config = dict(
    rope_fraction=0.25,
    init_std_up=0.0299,
    optimizer='muon',
    lr_head=0.0053,
    decay_fraction=0.772,
    decay_shape='exp',
    final_lr_fraction=0.0,
)
Each number is 128 + 24 x the weight over its row's rms, rounded and kept within 0 to 255. Layers, rows and columns count from 0. Numbers have three digits each. The size before them is the row's rms in percent of the matrix's.

# layer 10 MLP up, 768x192, rms 0.388, rows 0-99, columns 128-191
121:130124164138098139168095158134148117119128114150105106128140101094113166132123134146155109154159133176122167120104148142147136080143124151124119116108108153117115137090151144133109130133114165
053:144113122065160164141143127120109114119118189108163075155136088153120142113112091128146130154129117103120187197130115157090145127166138123124129152143111101093106140115167092150121154125143108
124:108099105116113165124125089108154088136082161143120109081170141090155170131140140097144130135085127109153108106140110100158090122136121083119123163106127135114136104154164142156134143137129145
060:136133149123127121113130081142127103146144119130121122134126135131119154110111115106160135183104120082099147141209125137113141149087096139112122092091145139141129165121134170151135152040137135
095:130091144078104121118130113167150120107107156127085122137151136125142175097103153110137102139106124143154082123139138154130127137136117069111135165119108120131115106143110140163074143120126095
116:077150144152168141129094175127116129119130116100135133122148064092143123164125146158120121076174119129144139146149133108105097148089135111084140147085104133169160149157140132119145111103131107
132:133105120095106118083126111113150132135140116124159124102107134130136124189149136141157066144099129154115164126102131104098089085130145122189139097111148126157117147163121144125110136115133139
113:134158087129105138100125167121060104166125144126177124155107105153152136175123096125160105139131153104118145113132142154139126142099130138154142110057139149105152129132115166106134134139119095
083:141166090162150106116110113119120124126134115094100164158133145125136081099138177136146121145166133135137148083130142153120107089132093147148197086109093120135158120182115135075128148118105153
024:129104136143147143135102131094111153166147095131113126168116172111144151114164093070124152147165139158133100194135127130145117170131123156109152096137169126118137184117090123063116138154157138
117:134121176120112135097122112104122179138078149156169149096106096119192134147130125146133138135129131128132126117136087122117144156138158171098135155105141149113065157110125111168081105159135108
081:130112162119141146136178145123116127153139167125120123118101136139126133105132117111142137079144121058105094106180153156152155120120145128147110128087079125104120120131097142162137104156120121
100:090142161155139134132077154090089145161129092127159131171114153126139118140167115143126168096142163152106099097136136129107101117130118159135195100090081121128144114158085133121105131160152117
116:134119104145135094171127143100109130149138186116141127113123104120121131123093114149147109196158134154098153189165143107124177125158133119126106170140134109157146112149156104071129145166152165
024:123162157136099072110118123144137133106121078128129098153183114122123111153117131115179117086085147109121154128149145131125159162161118080129089129127153125139108147130130141140153141123095160
107:101139141128091131128088124137135133107129148147120103139181135090168120084146160144126112126099130106129097110137144087131075144094166165141172164111156127171146178099130147128128135069160122
122:142136104121115089133174162151100139162099107175122162117078122130126148140129115094111148148127138165145087105175129147125119146130083106137118128113116118163154111117106088167064136136119100
080:138066113123145166133142112136140145157097136147119151128134140125160142126124115116177122104174156125111134123084163121110157098165159117102125172127190138137147113140136144113136147123109109
075:109130112102120104116138111147169116115168147104149149168130092140098134150092133144145082074131091119097089096139081145130131124109184141106121164108112079147133131105134104122148171105140153
053:118174171151083126092146152140100126132114146109128175144108126133097143151174110136164113123139115111112116114140121138127138121124164115122152165098137100120097128126138109176136139136133165
051:143137132101143128144110141108169166152145138147166145164143155108067116159114128153160070145137088100146149134123123136128143142082100133124125169127149122147156144149118121104108119140169141
108:154117121104122124126137109092119106112115153125102091127154077129151159164059143130105100152111100131139132115112143128144117141139091090103096092119123096121104158128143159113136139140132097
120:135131116127075106112144171152171137144105143110136156138152149141118130118135114149152099115116182154136174175156130143122126151147121106123146150120125147171110156110144137167187157115109159
020:117137127113128131125115157119157195117151128141139121131162105149143123149200089162125147147127178110174095109150117118142144118146095137152114132140139098129167143120094134157147121136169083
120:149139118100111123113177129120125158110085106068127057114108168135156172099114148087094123131119168186137132187125125116116137088133160143071122115126132124110119170145131112120136105110160130
122:156145149135136094124121155168122113153111129137108128130119130097143159147123099140135162102139122121125125136149150126140126118140141113093133087095149152067125143140089142186135101109143117
108:141138143128125093093093107125132082109139125095174146145138109112148165169100153140149177137121141078163106100153155165137130124085121117123095168123150126097128127161145158111130150097127155
119:168090128087101142101143105112141157097140179155144132129143125134086122083055138115114131135125126162124152157081174129167106095081120146090130127156147135141114137116156099119082117120136092
076:110140126127123142163134155106148124130141176149118129138151083111178137143136109178142169135134047157145135187163154188149109102113128111130123101098104165137107120146131136130137157139119115
108:095143130120131086092076137137146164141126149143164157160135143137084142138115120178121153141094145134144125132118101142154155112132130144089135105113179123152093162136104137119163138092128120
115:104107148190143162106091134165138156134108155139144126168137109089163121155142140104082131106122146146160077063149099145148099091127103138138128133142112092142120157117132128119091111100092131
121:128137181159160097153142111111161144140120103104139106138154129117088132114109134131123122065079135075138166125126129164130166151108158149108151140116135113150119099131161137109140124162141133
018:089136120098150155133077149188117140131111101152117153096111118166118115101123129127131073153083088136129110128095157146152161111143096156165122118109093150141129110124139144106120127135159105
045:130125147130096127108146109113104157179159109119109154119099145165138133143103126133139116178125114107122120151162112142160139115114117094133083097159121112127061136117103130120127106129136108
122:139122141119135130110120118130155145153144134129081121157110129138112090098106128118130129130086135126143070147162085130091094146119150132131107129103149127124100136116125091175078179105184129
027:138138104125122153115062157097106133120112129166071153157144131100137102170102103141155088128145088123093152135133135123125114093119104131129122116126152094178156175109156141089124145148139135
128:163108146145103148072097115100095131111132136138137105135091086119160145128101148137123130128125167096116138113120142124124154125100099101149122103129178109118147106126163142106139133130166118
119:105148139156155118122105105143141090128112093104118096166089130104135180108148156118103129168119092087126124138152145102144120150116132094107117087118100112141136056156154146148128141106151164
102:124140101136145105118173122112137131095137138127136097147196164176149125127129133119096132074128140145123133078105118142148163142141144127145127108084129141084118137166126107153135147119125132
082:160085131142132144106123168117128160127153128130118128145138142156120167066130148094122157105145102141122112151146086093150164192120119122112140158085134117152041132119140103156103095128101109
091:139137136163111106122147088125175126140101151165122115168157139171141124081123135116136105105158107080116110122127136124089128109134074145129105107097137172131098135100120156181136165147107124
055:131128082129109160112100120138132119163158135086180128136120151114121164145123161090130086122093097120180091148111113062160166149062119158135172136104142096129134129141113098163117077130121109
120:124153148119138128121140112116122132140165113132152118124135131106188102083132099173131066119154120108096142101121156085096159148161151130161146142118118099131096117120170143117171120106131141
114:115150156165146137138149125096118115112164158120148082130153115139096127129137133105121143125144125122123147154078150156156133138152096116116103201099129143137111128142126121110134142150122129
119:143137089123147112136142130151131126153143115093121150126109105144083161138096164105158146109114094128084139142115118137117135152139119077097125146127130118112105124123097119177169101095134088
115:122141107162123104117123109080175071140112154146133101078145119160147125124103148147153150127099134155115127139087156165151180118119114112126163127101116109136095111135139124148142153137145161
118:116148113147160151111136127139168123111136118127160118128121135109109148118144059113130095113169147153125136146101118171165118120102157125145091136171126173149132116132138161109169103117148110
024:126142167130163113134131132131130112132141121132113106090116149136124138156124105134105097152140109086170146120120070072118130143093133127116147137137159164121150163111109155145117156109129117
063:152116135161137117101139166128131145128105167137138116145122098134123092120156143159151115168145130122152115129124117112174176107160126141107135106115116089149182085122120117154117115105154100
121:140113117131128156099088142139108152109101122149131077111108102110128180117117084141153116155145122108133145176109113149112136116129143109153092149116110129137090137111118140140076196137173115
113:118110104144144128149115115114155116113146135127123114161144126112121112149153114111092185103110129147155106131133132151119162156134154114122183123130097121094117128091110154121128111111152147
119:122126101130103157074127107135150139108145158104104130118101133143133174120119144082156124132159116075163119143125135143124148132143150117147154100154093141126115100145091144138132156106109082
030:130155112124139137138122144085127132097146136175110135072121144175128158140156069112122105157086141141171146104152128175151143156128111133141131150124147158135112111131161113138145128141145108
027:116110119130141172129136130164131175117089140173121097109141112125144148113133151118132095103112141110151123127097124160146139119137175102110111142143144131155159093116121121150155162114134112
048:117147137120139125102107171119140111093141165134163132140120145125142165139166123104122156096109107166158076177134136155156119102128123146088177100126163146104119142122112089132129114118136102
117:105137123114204153094169118128120131120122103142140159170150107117137151143134136129130108097131095147162112112059133160151138119132114111146154165171113111171153119164157108096139112124180110
126:141129134105158128137110127130127148129123143147137121124115111133133077128178142151137104156140145130086089145128189120129099104103163147146153056080185147135115111176137158109120123118106116
129:122163144127121139145153138139116162125125118135126135099138143096167134089104076161165135124100107125124186128137110152098110116116098127115066154115155148138122135161100113133172122144135129
092:132113122153147129120133126121112153098155119146156157133130063123125140160099105131150146182080166144155105146152123083111162134167138171143128152136199152118167108147137109132132120135127146
104:123146155130129162094112165132157159165127093118148100150095125125153179133142061129092118129148123160136149155126103133130084112135131158084116120147177142122115105180103113122108113144177122
128:125077113131134131106108128129085136125166123123137132145120150142170116103144126118081143134129157148117152183138079145052171121118120103144079129135143090115137130157148166132120103131147131
103:134153140159132137107135109120143176080148130103104074130128140135130096080084159112138165141118179100105106144132112108127103109163116129120122113198134114112132117145108103156128127103094154
129:133139177095111110087159134140107140120163099186130132095149090149139130102128111129143130099143149127108118122117133094113101095169132126158117134115145102170075171134097129149131086108117104
098:136090108107158101108178125152113140099102106127136116135111108136113133139083157109132142139134160171126176141131127128141137111125101086134149091085153112120147115097137077188099112091148135
122:126140124143083090131150112141104084124111110128123119143140144149148126122095113139165098100084146130099124139126140170124147113130089102119139136144103144136139126095127137128096181155165136
109:121122134164106078161126129091091124160098165131105125128137135171117104144170158096167171140103114137156116134144131140137132163127137174155093127126090153170102145142151083116085127178159109
120:112101136110174124117103108127116152138127158108141125128151110129177130114122117108155173138117142103175113128161133106118175114151159136130135106137087137134110114163086108103084123088149103
115:178140136135101116159175131137142123155101126118084143143176128127112090093110131127113143139133133119136119083126178134134123135084130088118107140139171116106095132112105100121103125126106124
116:109145143142153115117136104146124127102148148127134134161137097162107096109126131176107105114147135139103138170141167094125148127117135124139121177132148141166122083138143114117120130162122163
017:127134136135146158136131131132132140143115130153120135116114077117106112140153090148133170144088144124087108134156138143137076129157136150148138103079116105111172119145138111125150173119112121
105:136135093149135124126113140135155169136103184154107117116122129085147074098126126071106140125124122157130109152121103124174115139128157152137130120151149125137149117111139162104094140139156139
092:089080097056112139132091109128152103133161103071142126129147129139098135131117123159147117128118114172092110123094128138147110110102125137133161108093124155122155129109147137150115151098140145
121:100193117114115112122153133176091153147086099093125137136147147103122159101115118123112111116132126094111125136121171097120143169140089144123054138133099135119122108128134144152127114100081121
041:142159164081169094145139154128135130095114139165142130124100170101131127141128127148139131136123163129143111126092126105131109144092152119106176143128109141142110162168150107092116157096109151
124:159121116137112146120133102146120166159081101114141129114106114124123101094144142098166129111106120154102127098168106169168082168083131144124130090083189165136072157123125133106113151191161169
084:137119126114121105168157143111107138191091137119104155174146116093140129148118112086110178116124125145104104116148116128115095131166122113157091128092134128127128154094131158155136176168159116
023:132127142067089153090116122129131156136130151164140060083131108149118119134150109120182075105118119135141173135137137150101145136148153115142143136100126120102099118113109168120131168123128097
135:119123154136108136134127072110116133161143104073107153123092147092163096121158154114128120113118133135146111143153129119098146122140155110144177160141192131143155101114103154181108155119119167
043:142111152090121122128127119097157114118170111142151097098178157157101118152098142111118145106103071121113110140105147123155149131111090156117174131139137132126137167099097098114170180112140102
117:131134160127095126112127122125126078107134141156121125107110171139110161111137073138113110109131116138128133100126149114138112112124122119141098202167108117136090109156103133118129128114141139
100:158123112152105130138138112119103101155145116151164123100133112139133142129126169121137132154112103133141118129148086147158090176116140157098091124156152107121107175166123137131102116147122150
132:131095150133122094109150145119107153177089118147149168139116103108112140071114112141128169115124193133111117062128152188127131130179155077147098149138153106120109123152085107120145125114098132
085:127101136129136118099126093152129188124142164105109125155106140110091103097118093136111160121131121193113116164152150153148168112125126124181097099113130124096132085126132111110088130140117121
089:120135093147104112115146128150083130143149119117136098098121104135180104112161130104133151172140148140129091142146115146125126142103181097154145150107163150134133114127104113129178123124133146
093:114092130162133126110111127096136182158112092154168161141128143101129142130121133124128127129111183162090149166094153162103134085140109154165135157130152167102110131130144108134126133118148138
126:142146095121121161123127127148144150129109120124135154148148077136172116157144142123158157139147106127129138137090134137135127149169140135124107116135137131127092143124110129160094121109128154
116:117132105097199145111124128110097116120128057109150106114095117138150107139109132123146096108151136131129112127129158132148123128181144098102149104115099121126155132092108098164109076139155129
023:156169107132111129096097093094145130131136119158105123172111145158083145139129123107158133134129104120122142124159148143124097127148116109142117112131126081135103141137148099129112125122112094
118:148087126117147152109124115131147088150137137147090128126161134182106145095110122109152165122129128124143127165112144148177167210076111110159114164118133123115135124147148095169159110148097127
107:152122136097168120120117157113089140139130125127129131123136143133108140118132146114112147151128127122122141139136150101149142131134142106126105157096170120176158169064140085126127165082109096
128:106116137102162076129139160112111161128113110151076149109136100116128089134159114122141150152147111134164109138118092171101127126118116132159130095110122138118146142121142122152137113082121132
112:164106171116084123122093119119161147110134105152108128140115105181141149174104098123137138137154094127104116142102168097096124112100106134134127165119095166117126151095147154122190101180144114
025:131156121116120150123123104139116154143123151160150093075137098143128117082176125118113112146114109127090148164144189125135127118179122159142136115096128107089117164118156123158106138102125117
131:145080126137144155108153093119132125154103147114142119107141156149161124137108137112167169126146122142103119125114131100088154125103160136069125162152101112090102081125137147138163075150094114
118:172108078174121163133129117119110133115098156122121128110146091131155120112167076117102115186129112110115142151142099125142121137149110127142111128080139162117129133155131118129149133124110148
112:158117167161115121135166124115142134141150143115166060123114132114120146154107110089123123104127088097121114159133153173101114143136159161088090091110091119133143129137094122129107130147113083
113:133147128126132139154157149084117161162115103115123129095121132115146139140111093109137091192102118110151109130169148147130184144126114120154124081135129116156099127129105112122122150154140120
119:093091150151102075121173135135101111151144108105134114109133123148100147106148168119105111138112122089142124109134161135152139113118113149106131161110132118152171149135087119125132129128174114
106:083126137148111130138096121166099133130131097101134125117101131122133120080139114133083149134134085116148134088153162129155123113123122086127102083122140141147111104134117127154156188070110110
135:137157126143104129120110129174116130141148136112120148121098145084142087159080160112139101143077126133109136116120147115136134121119103091137127073142147146119147115143128129148112108139119168